Part of a small language model's weights: attention and MLP in parallel, a variant of Muon for these matrices.
Each number is 200 + 40 x the weight over its row's rms, rounded and kept within 0 to 999. Layers, rows and columns count from 0. The size before them is the row's rms in percent of the matrix's.

# down: layer 3 MLP down (transposed), 2560x512, rms 0.0599, rows 1743-1795, columns 0-63
# up: layer 3 MLP up, 2560x512, rms 0.068, rows 1744-1795, columns 0-63
down1743,093,144,201,264,269,219,247,293,257,237,205,194,243,169,214,204,214,167,178,284,163,150,217,219,278,130,175,188,140,225,139,151,265,178,228,211,165,157,193,245,167,236,81,213,182,197,224,300,210,156,186,255,309,220,173,192,247,206,158,142,137,245,248,233,313
up1744,118,163,216,211,219,186,169,175,204,232,236,240,191,258,192,173,250,206,207,192,226,235,125,223,215,214,227,206,226,173,199,243,259,202,215,238,134,241,211,236,283,256,251,228,170,262,236,244,170,196,204,164,172,112,231,207,207,287,253,125,155,253,229,194,166
down1744,118,203,208,174,167,173,189,248,220,138,209,201,183,188,188,174,235,239,158,231,156,145,221,222,239,202,245,214,246,119,190,127,269,279,115,311,207,201,231,201,197,239,226,209,207,232,141,271,218,157,149,198,217,204,229,165,277,202,174,166,145,206,260,205,187
up1745,109,148,183,183,218,181,204,205,208,184,168,167,256,165,248,162,207,226,119,229,234,224,151,144,206,154,187,208,202,202,120,242,151,225,134,209,241,196,162,250,224,131,269,256,184,242,260,238,195,72,167,266,179,231,178,156,232,229,262,257,204,135,192,190,223
down1745,103,168,126,166,226,174,128,177,212,218,205,241,250,279,217,198,182,200,201,241,148,132,189,202,138,203,224,243,236,229,128,155,171,127,177,211,255,189,272,212,157,245,186,190,133,212,257,197,227,199,205,188,226,181,159,235,142,211,204,191,240,284,198,230,266
up1746,098,270,196,155,231,134,225,145,238,224,243,258,211,235,164,233,250,189,213,217,231,211,134,191,230,191,203,183,194,219,232,264,194,176,147,218,178,175,148,228,171,229,150,197,178,227,198,172,159,228,193,158,233,234,247,204,152,226,152,157,224,177,192,219,173
down1746,100,188,242,186,253,117,151,170,225,214,218,237,149,233,150,208,241,228,106,177,222,137,206,193,234,116,242,144,226,165,220,243,209,235,307,274,170,167,199,166,166,168,162,221,193,240,237,198,206,210,208,188,224,142,253,160,151,205,206,259,164,138,205,88,199
up1747,098,145,243,199,249,249,297,266,203,189,166,161,194,205,165,260,194,147,194,133,210,167,168,235,168,162,154,239,213,222,214,118,223,240,170,233,254,225,168,172,203,167,208,195,145,122,161,207,174,170,200,166,213,195,277,152,166,218,211,198,177,193,193,257,212
down1747,100,226,179,145,150,148,214,215,205,181,204,131,207,120,146,198,239,224,174,230,202,229,176,239,236,225,172,216,157,235,208,167,198,142,183,181,207,161,129,187,258,185,195,180,172,217,146,210,256,270,177,208,228,172,179,255,110,211,257,204,145,275,242,167,244
up1748,104,121,145,180,152,260,161,165,186,189,169,240,185,198,192,248,234,170,237,129,201,285,182,134,213,279,184,227,239,208,207,235,165,206,197,235,168,220,219,176,198,244,154,249,188,194,160,166,205,212,180,202,219,171,250,214,137,203,270,198,143,175,229,165,239
down1748,100,167,294,195,153,224,211,220,148,228,218,164,130,190,219,166,281,160,137,265,276,207,199,228,188,219,186,95,174,271,151,232,273,229,218,141,204,168,189,209,154,207,238,221,226,261,162,179,242,208,169,199,214,223,218,256,205,179,203,236,231,110,263,155,180
up1749,099,198,232,157,157,198,267,178,221,194,124,214,242,159,235,261,267,154,183,116,137,205,145,216,205,177,191,194,204,159,239,224,140,207,144,274,195,208,203,194,190,238,169,128,214,241,182,194,127,198,150,165,135,160,187,151,174,206,227,225,219,150,214,230,225
down1749,095,199,140,141,198,180,302,181,246,222,225,161,209,200,288,168,239,238,183,177,257,267,210,176,177,247,187,203,191,203,176,195,223,245,210,194,229,46,190,183,254,291,211,154,242,212,154,213,236,135,218,259,188,213,231,185,130,171,270,148,177,146,148,209,201
up1750,093,156,143,238,240,262,223,261,225,271,153,196,136,273,187,229,211,275,246,191,158,116,160,187,156,249,156,235,217,271,121,169,223,194,247,225,173,197,148,190,178,155,245,199,228,149,185,240,181,227,171,210,265,221,163,180,122,202,175,283,167,199,234,284,216
down1750,096,202,234,208,217,309,124,226,117,184,179,143,193,276,188,295,200,178,198,197,169,242,172,245,190,239,182,214,245,212,194,110,212,257,185,222,132,200,159,211,239,153,275,221,216,177,227,205,232,235,221,152,247,199,195,188,248,210,215,155,179,224,215,138,298
up1751,107,163,198,169,178,223,247,228,172,217,201,181,215,216,272,142,146,202,156,200,157,139,237,231,256,280,173,196,163,201,124,252,202,151,194,233,135,201,180,227,246,273,219,240,180,192,197,103,192,187,182,224,208,192,181,185,200,179,197,237,171,145,234,185,212
down1751,099,159,179,233,240,191,191,157,260,230,167,192,164,234,191,158,183,217,288,185,180,152,171,199,267,269,231,189,279,212,205,197,190,138,227,177,113,155,163,282,207,221,227,211,212,193,193,232,233,162,187,174,164,181,222,290,234,217,141,226,252,122,173,177,174
up1752,100,146,203,159,279,189,174,233,229,114,219,206,233,310,207,147,164,231,228,177,225,232,230,125,204,254,187,128,164,221,177,279,197,123,187,163,198,212,156,245,181,173,240,173,214,196,141,179,145,132,183,227,205,200,161,247,138,133,202,205,218,224,244,242,168
down1752,101,152,234,228,226,267,235,231,187,179,158,215,200,231,163,197,246,193,280,208,216,170,228,205,229,205,183,183,263,260,245,181,201,172,151,155,192,217,185,200,185,171,195,177,193,165,211,238,158,140,204,166,210,185,122,181,140,121,191,230,134,187,189,267,220
up1753,088,158,162,209,147,261,229,175,209,220,164,184,246,182,211,227,157,175,169,239,200,162,242,87,182,233,206,186,107,194,179,120,141,241,175,176,194,251,203,243,220,194,209,165,177,258,193,182,195,258,183,283,211,187,187,222,129,143,188,136,203,225,218,264,199
down1753,089,137,183,296,164,193,192,189,222,204,255,214,186,232,208,174,280,243,256,262,209,231,208,190,219,164,187,169,178,202,199,162,249,219,213,159,220,183,184,244,137,249,213,202,265,244,241,242,202,193,257,165,157,215,188,215,245,216,189,179,182,198,205,234,218
up1754,096,192,182,201,180,237,195,249,194,170,133,183,155,193,251,179,185,223,202,240,213,173,210,201,179,156,264,188,169,204,226,189,212,185,141,222,228,220,226,212,220,144,201,215,195,244,268,177,213,211,236,165,240,220,206,255,206,253,162,182,199,149,245,209,229
down1754,098,257,210,201,213,225,153,216,188,202,281,200,190,190,191,128,137,204,165,194,209,165,202,187,193,158,221,195,175,159,172,182,246,187,112,168,196,180,184,192,127,239,242,238,226,150,232,188,194,252,162,231,261,161,195,185,193,224,217,155,170,231,221,200,216
up1755,099,174,213,242,173,195,243,234,153,213,220,209,278,199,230,171,201,224,232,230,180,213,119,257,222,245,139,163,131,190,197,259,156,278,221,199,113,223,195,199,221,206,202,172,249,226,266,211,195,163,130,153,248,160,61,197,222,151,219,228,228,195,210,229,171
down1755,103,274,225,277,171,199,174,216,187,155,186,152,170,249,233,168,203,198,206,217,207,232,121,247,174,167,223,183,249,151,208,230,278,177,133,221,234,183,185,121,204,174,162,213,202,128,165,229,277,207,167,121,182,218,301,199,146,193,194,156,256,217,192,151,141
up1756,106,196,117,158,248,256,171,192,157,276,202,204,200,220,232,115,212,168,217,181,121,183,195,151,192,231,187,226,117,207,315,237,150,221,245,226,187,134,202,121,203,261,199,229,165,200,198,221,192,235,183,169,232,193,171,259,191,218,155,230,146,240,203,151,239
down1756,096,172,93,187,180,172,226,170,177,242,179,160,174,235,239,133,204,196,171,208,219,222,195,193,136,220,179,247,192,185,191,221,177,251,235,253,145,133,182,188,165,243,214,146,265,152,196,207,154,235,241,199,193,131,147,264,177,228,208,194,247,161,224,245,287
up1757,096,246,296,236,264,241,198,273,164,209,137,254,168,210,202,233,187,247,256,206,208,180,209,172,188,187,169,225,186,220,182,210,201,185,200,149,267,173,245,283,225,283,126,212,277,192,184,122,142,185,268,195,207,227,232,172,224,177,204,169,218,213,219,196,201
down1757,102,247,174,122,217,246,239,224,231,245,258,181,190,112,215,255,141,261,162,264,241,155,180,202,148,168,156,215,165,156,196,210,252,249,280,232,251,230,168,158,193,252,183,169,228,162,146,224,195,200,242,232,259,154,204,209,177,186,219,211,206,176,183,222,210
up1758,104,177,198,194,129,241,192,241,250,190,144,169,174,208,133,207,163,176,164,202,207,151,170,209,255,120,197,211,186,217,245,197,244,208,180,254,229,118,239,243,208,201,151,213,240,172,273,179,220,193,246,214,192,191,177,204,169,202,210,161,151,202,188,284,167
down1758,114,213,272,165,183,219,245,192,280,185,197,178,172,154,208,171,265,178,216,148,231,223,194,223,260,190,156,248,307,208,252,136,129,194,182,183,157,210,234,144,199,230,210,233,233,215,174,198,136,197,214,128,216,285,250,255,162,178,202,256,145,232,157,192,210
up1759,094,206,227,168,219,147,151,254,207,222,192,216,220,230,175,178,187,190,209,200,194,215,217,254,213,162,247,173,171,186,236,219,235,134,231,209,213,211,175,210,208,256,211,161,99,230,209,256,150,190,204,236,186,160,186,162,152,203,173,283,199,184,234,257,154
down1759,090,147,202,222,199,168,210,204,127,172,212,191,230,255,203,177,190,198,205,210,213,313,214,238,222,251,230,236,185,170,219,270,190,240,193,210,218,202,162,195,235,121,180,225,203,118,199,183,170,136,229,297,170,184,130,211,238,240,282,211,166,292,218,266,239
up1760,103,223,247,171,196,173,258,214,171,225,161,204,223,214,114,158,228,189,151,194,204,203,193,215,266,171,158,179,210,207,112,211,148,249,223,225,199,205,201,146,202,141,208,176,210,214,219,148,150,210,257,182,204,165,193,243,176,225,242,198,163,180,194,157,254
down1760,103,230,205,238,143,217,275,162,216,225,149,246,182,222,171,224,216,218,247,248,182,150,196,293,195,163,195,243,204,209,206,125,123,109,227,154,192,196,216,212,287,141,183,235,152,182,107,172,220,127,152,162,235,193,240,191,249,206,209,154,205,157,291,210,191
up1761,099,276,189,210,190,230,203,241,95,188,216,261,233,258,222,202,209,205,144,274,121,142,230,140,158,234,198,266,219,139,137,146,211,178,155,192,216,231,190,192,181,294,182,230,188,231,253,163,200,244,179,170,347,184,194,221,216,224,244,224,161,183,170,179,126
down1761,099,238,239,198,125,214,192,203,145,180,209,252,207,163,199,269,300,216,216,174,199,156,233,230,204,224,179,193,211,204,112,201,217,216,181,256,166,195,243,239,92,233,206,191,169,227,279,188,255,183,225,185,171,216,207,194,165,137,228,267,259,219,167,201,159
up1762,098,144,202,190,195,160,192,197,241,217,204,189,182,174,179,148,218,162,138,229,146,268,204,247,231,126,204,248,217,183,237,177,168,170,255,170,190,198,186,193,196,289,200,268,258,188,185,174,183,217,197,95,220,248,175,168,201,250,207,241,240,291,158,171,214
down1762,106,168,174,255,206,212,183,188,259,178,229,209,158,278,122,249,253,154,252,209,243,238,235,148,216,179,195,153,211,179,194,209,240,222,203,194,164,282,237,203,247,224,200,227,267,263,178,137,175,263,113,200,187,165,191,168,169,246,210,243,189,200,204,225,146
up1763,096,214,203,127,222,244,255,179,212,283,205,135,265,255,139,218,130,225,204,167,184,156,230,285,212,228,213,233,219,249,223,241,125,196,183,133,245,226,241,204,181,243,189,162,234,259,238,245,189,157,208,80,208,171,244,223,173,139,206,177,148,156,174,238,220
down1763,094,134,205,159,227,219,182,188,166,233,212,154,257,191,186,197,180,195,190,207,123,232,241,213,237,254,179,251,259,242,213,234,179,169,166,147,156,148,214,213,234,225,169,223,214,159,186,192,178,178,255,144,153,183,266,222,193,163,203,138,177,163,165,295,213
up1764,103,207,198,197,160,245,175,186,208,205,310,198,244,149,223,212,184,140,203,274,143,178,157,196,239,184,209,213,168,233,172,258,181,228,202,214,140,102,169,149,238,191,240,158,109,167,145,188,201,182,209,274,254,207,113,152,249,224,211,237,276,234,240,175,153
down1764,106,259,169,160,179,167,229,309,172,239,197,199,239,248,193,240,236,235,177,212,182,156,235,156,227,249,248,209,234,235,247,223,222,231,149,234,176,233,253,239,264,204,160,204,137,173,238,203,243,248,214,158,171,179,166,260,250,216,216,177,220,191,155,206,185
up1765,096,247,215,242,130,221,131,232,159,194,178,226,127,231,162,183,187,208,106,209,204,223,179,220,199,182,180,196,206,234,247,200,241,213,178,249,142,232,145,263,182,243,193,263,188,206,195,241,179,184,218,178,191,234,181,240,156,202,190,215,199,140,223,203,236
down1765,095,214,247,249,139,209,202,208,187,155,206,257,238,267,190,188,238,197,204,220,171,198,223,229,241,222,130,213,214,245,181,234,248,223,179,193,219,172,141,182,246,226,187,246,166,165,178,219,191,184,237,154,236,198,168,209,114,185,206,235,179,174,198,186,223
up1766,099,234,167,224,195,171,211,197,235,218,240,156,174,206,175,215,226,237,214,165,188,160,196,169,234,218,151,206,147,214,258,196,203,216,255,184,188,260,262,206,126,109,223,257,242,241,107,196,264,220,204,186,229,177,212,234,181,221,191,186,232,244,227,222,215
down1766,096,154,176,147,175,190,143,211,212,220,181,190,139,188,222,227,178,147,162,150,198,225,165,204,172,250,222,191,204,167,122,222,221,263,235,232,202,185,175,299,176,185,230,220,243,226,221,199,225,216,257,171,221,206,211,241,206,257,219,200,126,169,178,222,205
up1767,102,126,122,254,267,213,164,185,224,244,222,169,198,191,192,185,162,240,182,94,228,198,220,193,234,193,258,202,212,258,182,169,129,225,197,255,170,236,189,218,236,177,179,211,206,228,206,172,189,262,238,100,162,205,159,211,238,151,271,174,135,72,241,272,237
down1767,101,220,195,285,200,190,257,133,198,200,204,289,213,121,234,196,175,136,229,196,160,171,258,184,207,213,234,247,198,264,182,200,197,172,289,211,206,216,195,203,238,210,143,130,173,224,223,259,208,245,262,197,180,193,153,193,148,283,164,162,201,174,232,178,178
up1768,097,213,212,243,172,184,274,183,107,219,179,215,154,139,211,159,201,256,176,259,190,230,188,143,171,192,141,197,290,201,188,183,165,137,230,196,258,190,171,146,264,217,120,178,213,206,266,198,288,181,214,241,201,146,263,153,147,215,202,167,207,203,227,184,249
down1768,097,191,257,186,212,94,263,179,165,211,218,240,225,123,152,185,189,119,135,197,265,140,275,186,156,208,217,191,242,283,206,189,202,200,278,290,234,246,150,188,250,208,186,208,204,256,155,167,167,292,214,187,253,186,247,176,240,193,222,179,160,280,186,138,183
up1769,098,189,187,132,176,232,181,212,191,178,167,226,191,211,205,157,234,210,238,206,169,221,212,268,218,201,165,217,206,281,186,202,171,209,175,176,190,162,211,179,169,233,153,184,221,114,173,184,256,217,168,205,244,193,177,255,200,231,140,240,239,182,197,130,227
down1769,100,277,162,245,248,151,149,200,137,203,184,191,223,174,223,224,167,240,220,216,200,262,218,202,227,207,226,179,261,147,165,182,244,93,195,149,158,219,188,134,147,128,269,298,173,167,238,139,252,164,244,185,198,245,248,183,181,215,219,145,184,159,222,126,222
up1770,106,211,187,228,214,205,193,230,193,203,176,228,195,207,215,113,232,205,262,248,239,192,197,269,196,253,158,285,181,217,239,172,166,161,218,163,118,183,166,181,200,264,140,194,216,219,134,195,167,250,121,257,154,151,167,243,149,227,214,179,193,213,238,223,202
down1770,102,243,217,154,272,162,223,243,180,213,175,242,203,183,172,158,160,213,235,249,262,199,241,224,215,191,161,203,222,233,280,189,110,137,161,186,119,160,198,210,229,186,137,191,226,173,249,259,205,213,186,151,162,236,238,237,155,193,252,170,161,333,272,223,173
up1771,099,233,242,204,262,246,187,197,285,174,149,265,208,201,202,181,230,230,268,176,288,226,215,122,186,190,210,210,227,183,213,192,256,128,299,228,185,133,172,213,172,214,191,169,157,238,154,170,223,206,199,191,244,167,223,258,226,163,278,202,235,209,208,197,225
down1771,100,98,256,234,196,149,178,199,213,250,152,206,183,213,143,219,168,155,213,228,319,293,247,150,189,230,204,170,207,216,157,158,270,196,264,186,201,242,130,284,201,209,157,219,219,209,170,163,178,139,187,161,209,276,223,226,285,303,260,169,166,186,256,189,176
up1772,114,152,176,193,182,188,214,191,170,193,160,161,229,192,235,252,234,235,227,194,179,228,213,149,189,239,213,163,182,250,193,246,202,185,194,225,178,236,160,163,184,75,180,194,211,199,157,220,222,192,186,290,143,193,133,161,165,270,243,255,221,150,191,152,227
down1772,119,191,154,171,228,230,257,149,122,180,134,164,193,246,251,221,275,234,179,185,203,215,226,154,169,236,180,224,212,266,183,231,219,144,171,262,183,273,167,169,227,127,219,215,227,155,150,139,246,171,200,238,153,206,173,174,230,307,223,225,208,210,149,218,223
up1773,108,240,150,208,223,164,221,192,171,163,176,195,98,172,214,221,231,219,237,194,232,186,183,218,204,219,173,194,123,217,241,207,146,101,196,181,162,154,161,162,182,230,178,173,230,185,224,189,171,185,230,167,184,248,164,161,184,165,218,191,177,182,203,241,187
down1773,110,198,176,223,259,162,212,244,278,245,191,122,181,190,204,305,165,233,189,176,173,224,161,231,191,196,178,162,148,226,268,250,183,172,220,196,219,233,244,149,184,254,295,245,228,204,197,184,230,218,205,215,240,164,189,124,177,227,155,214,124,219,248,194,272
up1774,104,210,225,257,208,120,146,195,227,184,151,249,212,179,151,193,186,135,230,193,238,248,261,184,240,189,164,203,160,259,203,223,156,164,218,265,262,220,153,172,237,149,251,194,176,244,240,212,239,281,181,224,221,195,239,195,126,226,196,225,171,198,218,256,174
down1774,103,191,210,244,255,101,190,205,125,227,214,197,184,198,213,194,143,211,156,184,224,179,269,312,203,212,191,158,186,160,125,181,232,229,146,223,220,222,235,229,278,176,252,207,175,244,281,175,183,142,205,205,167,197,205,229,217,166,216,203,205,176,267,209,200
up1775,098,252,174,222,149,146,263,214,198,105,162,214,242,144,228,209,278,261,178,172,251,192,195,101,184,125,165,164,152,215,226,181,160,245,161,209,196,181,215,178,211,225,183,194,210,140,207,172,185,259,229,227,203,149,203,209,140,211,218,174,183,246,229,199,172
down1775,106,266,244,229,209,218,280,171,215,188,150,228,187,255,126,199,124,243,256,184,230,227,218,186,156,184,175,298,163,220,171,189,260,157,181,186,184,228,249,279,176,133,181,196,184,201,195,255,156,97,259,297,207,232,223,128,138,254,210,196,202,224,174,156,171
up1776,093,165,239,172,203,208,139,254,236,91,168,230,218,182,204,177,191,186,261,260,226,213,224,171,192,209,237,138,222,142,187,239,243,226,226,213,102,136,216,183,240,194,182,203,125,329,180,154,252,205,201,224,204,165,229,276,196,191,229,175,160,178,305,263,214
down1776,095,116,196,193,207,206,154,146,184,300,277,222,165,196,247,231,197,219,244,211,210,251,103,232,116,131,172,270,212,169,268,184,176,152,163,171,168,273,273,213,227,237,180,170,131,156,250,218,192,144,243,246,227,157,249,90,182,280,186,182,243,241,199,177,261
up1777,102,265,232,190,203,260,170,208,166,245,176,180,229,182,179,124,202,158,189,166,209,221,216,259,225,197,216,205,161,166,209,121,193,200,253,229,214,180,195,244,209,189,257,187,202,159,226,140,236,192,228,153,186,137,199,170,249,243,233,259,172,112,164,180,192
down1777,106,185,184,122,212,186,118,200,132,189,270,283,194,248,264,136,184,175,225,166,240,226,253,218,192,229,206,219,280,225,262,177,211,220,248,259,203,263,219,157,204,166,263,165,165,145,217,206,216,219,294,187,158,190,232,170,173,294,234,245,242,247,156,240,184
up1778,097,198,148,259,192,177,177,194,153,171,146,162,144,223,211,205,178,259,133,162,229,272,166,155,163,251,196,171,213,203,135,151,223,138,219,211,99,242,233,195,209,139,172,247,228,182,158,187,129,232,240,156,198,162,235,189,226,209,189,160,171,197,174,180,227
down1778,095,242,225,184,178,254,150,121,245,221,178,188,145,292,133,173,164,178,175,185,202,137,178,231,217,178,213,159,197,323,153,142,147,187,186,256,160,130,279,207,280,133,153,149,161,184,155,211,213,203,225,244,205,181,168,211,233,192,165,214,213,228,187,293,186
up1779,107,195,175,286,272,285,267,160,174,148,173,160,226,217,230,191,178,193,192,133,147,214,144,273,155,171,229,141,210,283,128,212,201,206,265,197,275,204,189,171,244,162,172,191,253,137,122,165,203,268,194,230,235,257,270,188,148,247,243,242,165,208,309,190,262
down1779,107,244,226,159,174,217,211,206,214,194,253,320,193,158,189,164,205,215,153,160,211,207,179,163,193,165,233,159,219,239,190,234,277,218,231,170,174,276,245,268,174,244,210,183,275,188,148,217,176,170,193,134,239,199,147,207,134,240,162,240,223,208,250,147,258
up1780,112,191,151,173,181,152,179,182,141,195,144,208,194,205,183,160,183,163,159,162,183,186,187,275,147,209,188,190,200,216,186,182,174,202,227,169,193,208,220,247,222,164,181,227,225,192,236,228,232,227,240,197,164,200,233,187,197,243,254,208,187,238,173,195,232
down1780,114,208,245,188,145,259,149,241,269,176,232,211,252,221,192,250,223,247,191,190,225,178,258,259,156,154,284,155,211,191,272,189,196,166,216,227,261,239,258,179,242,241,269,209,157,218,209,174,189,201,161,190,135,244,167,264,200,145,259,165,206,236,163,164,198
up1781,102,168,184,242,255,202,222,194,180,177,186,187,114,247,184,204,149,296,239,212,182,145,273,224,150,183,178,211,173,166,173,193,220,256,195,227,211,272,189,177,210,234,141,173,214,252,133,248,209,210,247,133,255,158,186,217,226,198,188,187,216,252,135,230,200
down1781,100,227,179,124,280,170,201,177,219,155,244,132,217,193,121,231,244,184,170,148,238,236,158,234,214,220,210,229,224,212,173,191,247,186,193,281,181,211,190,93,111,224,156,205,239,210,240,198,172,200,161,163,198,201,149,239,189,189,177,222,207,201,140,193,266
up1782,102,269,165,253,173,294,164,150,238,230,161,206,217,241,180,184,228,136,162,186,194,262,197,218,248,202,163,207,179,104,194,240,207,214,165,199,188,122,204,217,157,157,135,186,162,231,183,182,199,188,212,187,234,237,240,179,158,222,221,90,157,206,225,214,182
down1782,099,212,96,175,110,195,141,205,199,209,216,211,200,226,192,171,199,200,175,225,152,232,242,188,286,223,215,129,231,155,181,178,202,204,261,195,187,144,201,185,224,200,188,217,197,178,224,225,223,281,181,166,147,272,227,226,201,169,172,193,176,181,145,186,154
up1783,094,198,236,239,205,115,218,227,252,257,136,214,293,142,189,266,196,266,174,196,223,214,152,137,180,180,180,190,228,156,209,191,203,146,251,221,235,241,178,249,181,177,254,164,125,230,232,261,176,128,190,198,166,196,244,263,245,180,240,217,276,254,257,169,247
down1783,096,215,252,230,151,161,137,259,259,199,109,280,212,130,174,246,172,215,257,143,163,235,147,165,127,216,164,295,216,173,231,206,245,115,200,225,182,125,142,202,173,171,211,171,207,199,193,273,125,190,201,257,148,207,238,206,210,242,209,160,164,245,183,192,197
up1784,100,195,124,186,215,225,186,228,214,191,163,227,212,196,233,153,200,239,238,242,254,261,299,213,221,161,220,230,209,221,172,171,171,193,178,207,277,352,187,265,160,150,233,203,228,230,214,158,192,171,243,185,176,187,196,190,202,239,158,224,115,264,169,181,150
down1784,105,285,214,189,186,252,107,192,217,114,260,219,211,141,179,190,152,133,203,229,240,262,195,240,249,209,232,194,217,180,167,160,235,169,226,212,197,248,178,228,225,138,230,177,232,211,183,216,160,202,174,185,162,199,222,207,238,206,179,217,213,227,220,245,177
up1785,095,295,189,177,191,236,203,150,221,160,176,293,173,225,200,182,104,177,155,218,214,215,169,145,181,182,175,163,218,157,297,192,211,133,226,212,181,164,262,258,121,206,197,280,225,158,193,160,161,234,166,188,219,195,186,221,180,168,238,250,138,146,247,191,286
down1785,097,249,196,198,223,168,202,271,163,233,176,152,252,183,162,103,161,257,242,156,251,210,215,152,167,122,243,271,253,174,181,191,179,276,239,196,156,253,158,223,182,213,197,211,200,209,252,195,243,224,213,231,283,225,248,236,225,185,140,266,176,137,176,255,197
up1786,103,223,213,234,240,105,203,178,196,158,185,232,217,242,192,185,254,194,145,186,200,184,151,214,249,203,136,221,180,221,139,210,218,198,252,180,190,136,214,162,239,157,152,156,217,199,223,213,208,136,182,169,258,140,145,183,156,222,221,117,196,170,205,214,227
down1786,098,239,175,129,165,229,184,151,160,186,178,196,173,289,210,270,243,95,173,220,130,196,204,208,173,179,146,233,160,235,151,188,155,201,192,177,180,241,183,130,235,171,140,185,153,125,150,196,155,157,184,202,205,225,184,138,172,155,172,200,158,219,202,178,228
up1787,094,182,193,139,244,147,202,201,174,152,182,142,210,191,194,123,167,187,185,260,217,230,211,202,125,230,164,215,195,198,130,163,131,155,204,151,224,246,160,104,231,250,220,230,200,197,205,152,240,107,232,221,171,221,189,125,206,230,174,273,231,155,146,198,196
down1787,096,191,222,240,190,226,98,174,94,175,248,267,161,153,188,182,176,203,265,270,205,209,216,245,289,198,212,148,178,213,184,166,203,276,279,262,237,183,194,252,152,264,234,188,237,241,232,147,137,227,274,176,242,217,211,218,190,151,167,207,194,167,231,219,171
up1788,095,202,236,170,172,164,148,206,185,194,236,172,194,173,194,243,201,152,216,182,253,161,245,241,173,218,215,209,200,217,202,176,178,163,231,235,244,128,192,194,123,216,223,246,177,166,229,153,194,165,172,248,132,176,246,201,210,248,205,198,145,175,183,204,130
down1788,090,258,198,173,79,195,189,222,140,169,171,208,147,152,186,236,172,189,198,183,199,244,188,175,196,240,277,195,218,274,211,127,200,215,232,248,180,202,160,180,196,261,210,215,227,244,243,223,226,161,229,193,194,240,209,214,258,144,207,260,180,173,225,166,182
up1789,094,199,241,160,261,239,160,237,308,192,179,228,207,260,218,122,121,197,204,165,251,260,244,169,182,163,163,231,146,166,195,218,133,220,171,216,151,242,234,172,300,171,236,217,225,165,199,218,293,269,192,202,258,132,224,161,256,196,227,182,190,189,146,208,200
down1789,100,188,149,217,193,256,177,126,198,152,241,187,165,208,163,219,204,292,161,200,186,217,310,274,171,160,208,227,257,163,194,111,93,177,169,220,131,189,220,127,254,246,237,165,181,219,182,150,245,215,258,246,150,227,232,106,119,207,173,187,154,222,265,218,121
up1790,104,205,184,153,206,206,243,254,203,123,152,245,158,239,286,215,171,209,163,158,171,192,108,143,192,194,183,145,180,240,171,204,254,170,202,145,158,233,112,199,252,217,201,192,212,205,234,214,221,160,217,220,293,247,202,221,198,176,176,198,216,137,225,223,126
down1790,107,192,170,132,172,209,171,152,122,212,153,182,189,214,238,195,156,294,163,232,197,226,205,178,151,210,173,236,238,204,247,223,200,121,229,193,220,235,92,232,128,209,155,170,167,183,278,210,272,184,151,180,263,166,253,183,198,243,126,217,216,180,259,188,188
up1791,098,191,213,253,152,186,174,172,207,193,223,193,200,106,145,177,185,183,237,165,143,223,236,177,140,213,139,156,206,183,272,135,268,165,123,267,202,244,200,233,222,129,245,229,241,197,177,162,193,237,255,158,200,172,204,196,196,118,211,261,187,100,199,247,306
down1791,099,275,244,193,210,305,178,180,166,174,172,245,155,168,204,215,230,188,227,258,185,228,175,179,192,220,211,125,214,251,203,207,218,235,215,195,215,199,216,199,203,209,155,188,209,123,203,187,208,207,215,126,170,216,204,210,236,201,158,255,268,190,193,184,201
up1792,099,176,122,207,247,153,165,216,157,241,210,213,234,198,197,236,217,231,251,180,264,196,172,143,178,202,244,132,163,242,211,179,172,191,165,172,225,230,252,195,202,197,189,234,189,168,193,160,204,223,200,124,136,178,183,117,172,151,181,143,187,192,233,215,210
down1792,099,228,197,198,183,194,262,214,170,205,207,232,131,210,264,164,143,228,209,201,131,218,144,230,93,158,194,113,217,130,207,199,168,178,216,178,189,204,163,242,165,159,217,217,261,241,224,283,190,102,197,262,227,193,222,197,235,199,153,167,216,242,245,278,169
up1793,095,249,157,181,206,296,211,194,165,228,240,184,191,228,212,250,173,210,185,238,171,142,215,135,182,280,207,192,206,255,166,224,181,191,230,174,181,186,160,145,178,173,116,190,281,261,256,238,249,153,255,238,171,235,164,278,289,217,178,237,266,249,216,221,254
down1793,094,194,218,231,165,207,199,208,226,140,220,285,217,223,260,192,225,156,197,193,142,141,251,263,160,233,186,151,129,193,171,211,190,187,290,158,161,195,210,174,167,195,227,233,147,142,280,203,191,244,104,148,185,282,230,295,209,209,196,228,214,146,241,231,185
up1794,099,220,239,193,170,224,169,163,244,172,229,122,289,162,232,178,291,234,230,194,205,197,144,252,229,173,217,178,258,219,202,151,258,218,196,266,198,257,215,177,217,174,233,240,227,171,212,215,224,153,186,287,218,148,108,267,196,218,245,205,183,191,189,159,245
down1794,096,252,263,181,177,183,232,217,156,196,175,295,182,210,208,164,222,211,161,206,112,194,231,157,174,163,206,159,172,230,143,193,231,187,227,143,202,184,213,262,227,159,261,191,98,250,244,205,187,247,226,233,182,155,216,159,205,227,217,222,269,259,190,178,242
up1795,102,231,207,246,179,244,213,172,245,186,164,137,258,213,195,198,222,244,211,168,166,184,185,165,201,139,223,198,239,309,309,292,242,154,277,207,169,249,179,186,233,153,194,138,189,275,136,196,270,166,162,180,176,158,169,144,164,266,241,204,208,191,233,197,200
down1795,104,209,288,212,164,159,181,160,259,174,198,276,213,157,217,216,201,196,120,189,91,162,280,153,226,168,168,115,235,178,149,212,205,153,266,165,220,131,152,134,207,179,205,269,256,292,194,171,199,213,238,187,179,184,176,190,179,197,168,117,208,201,192,175,136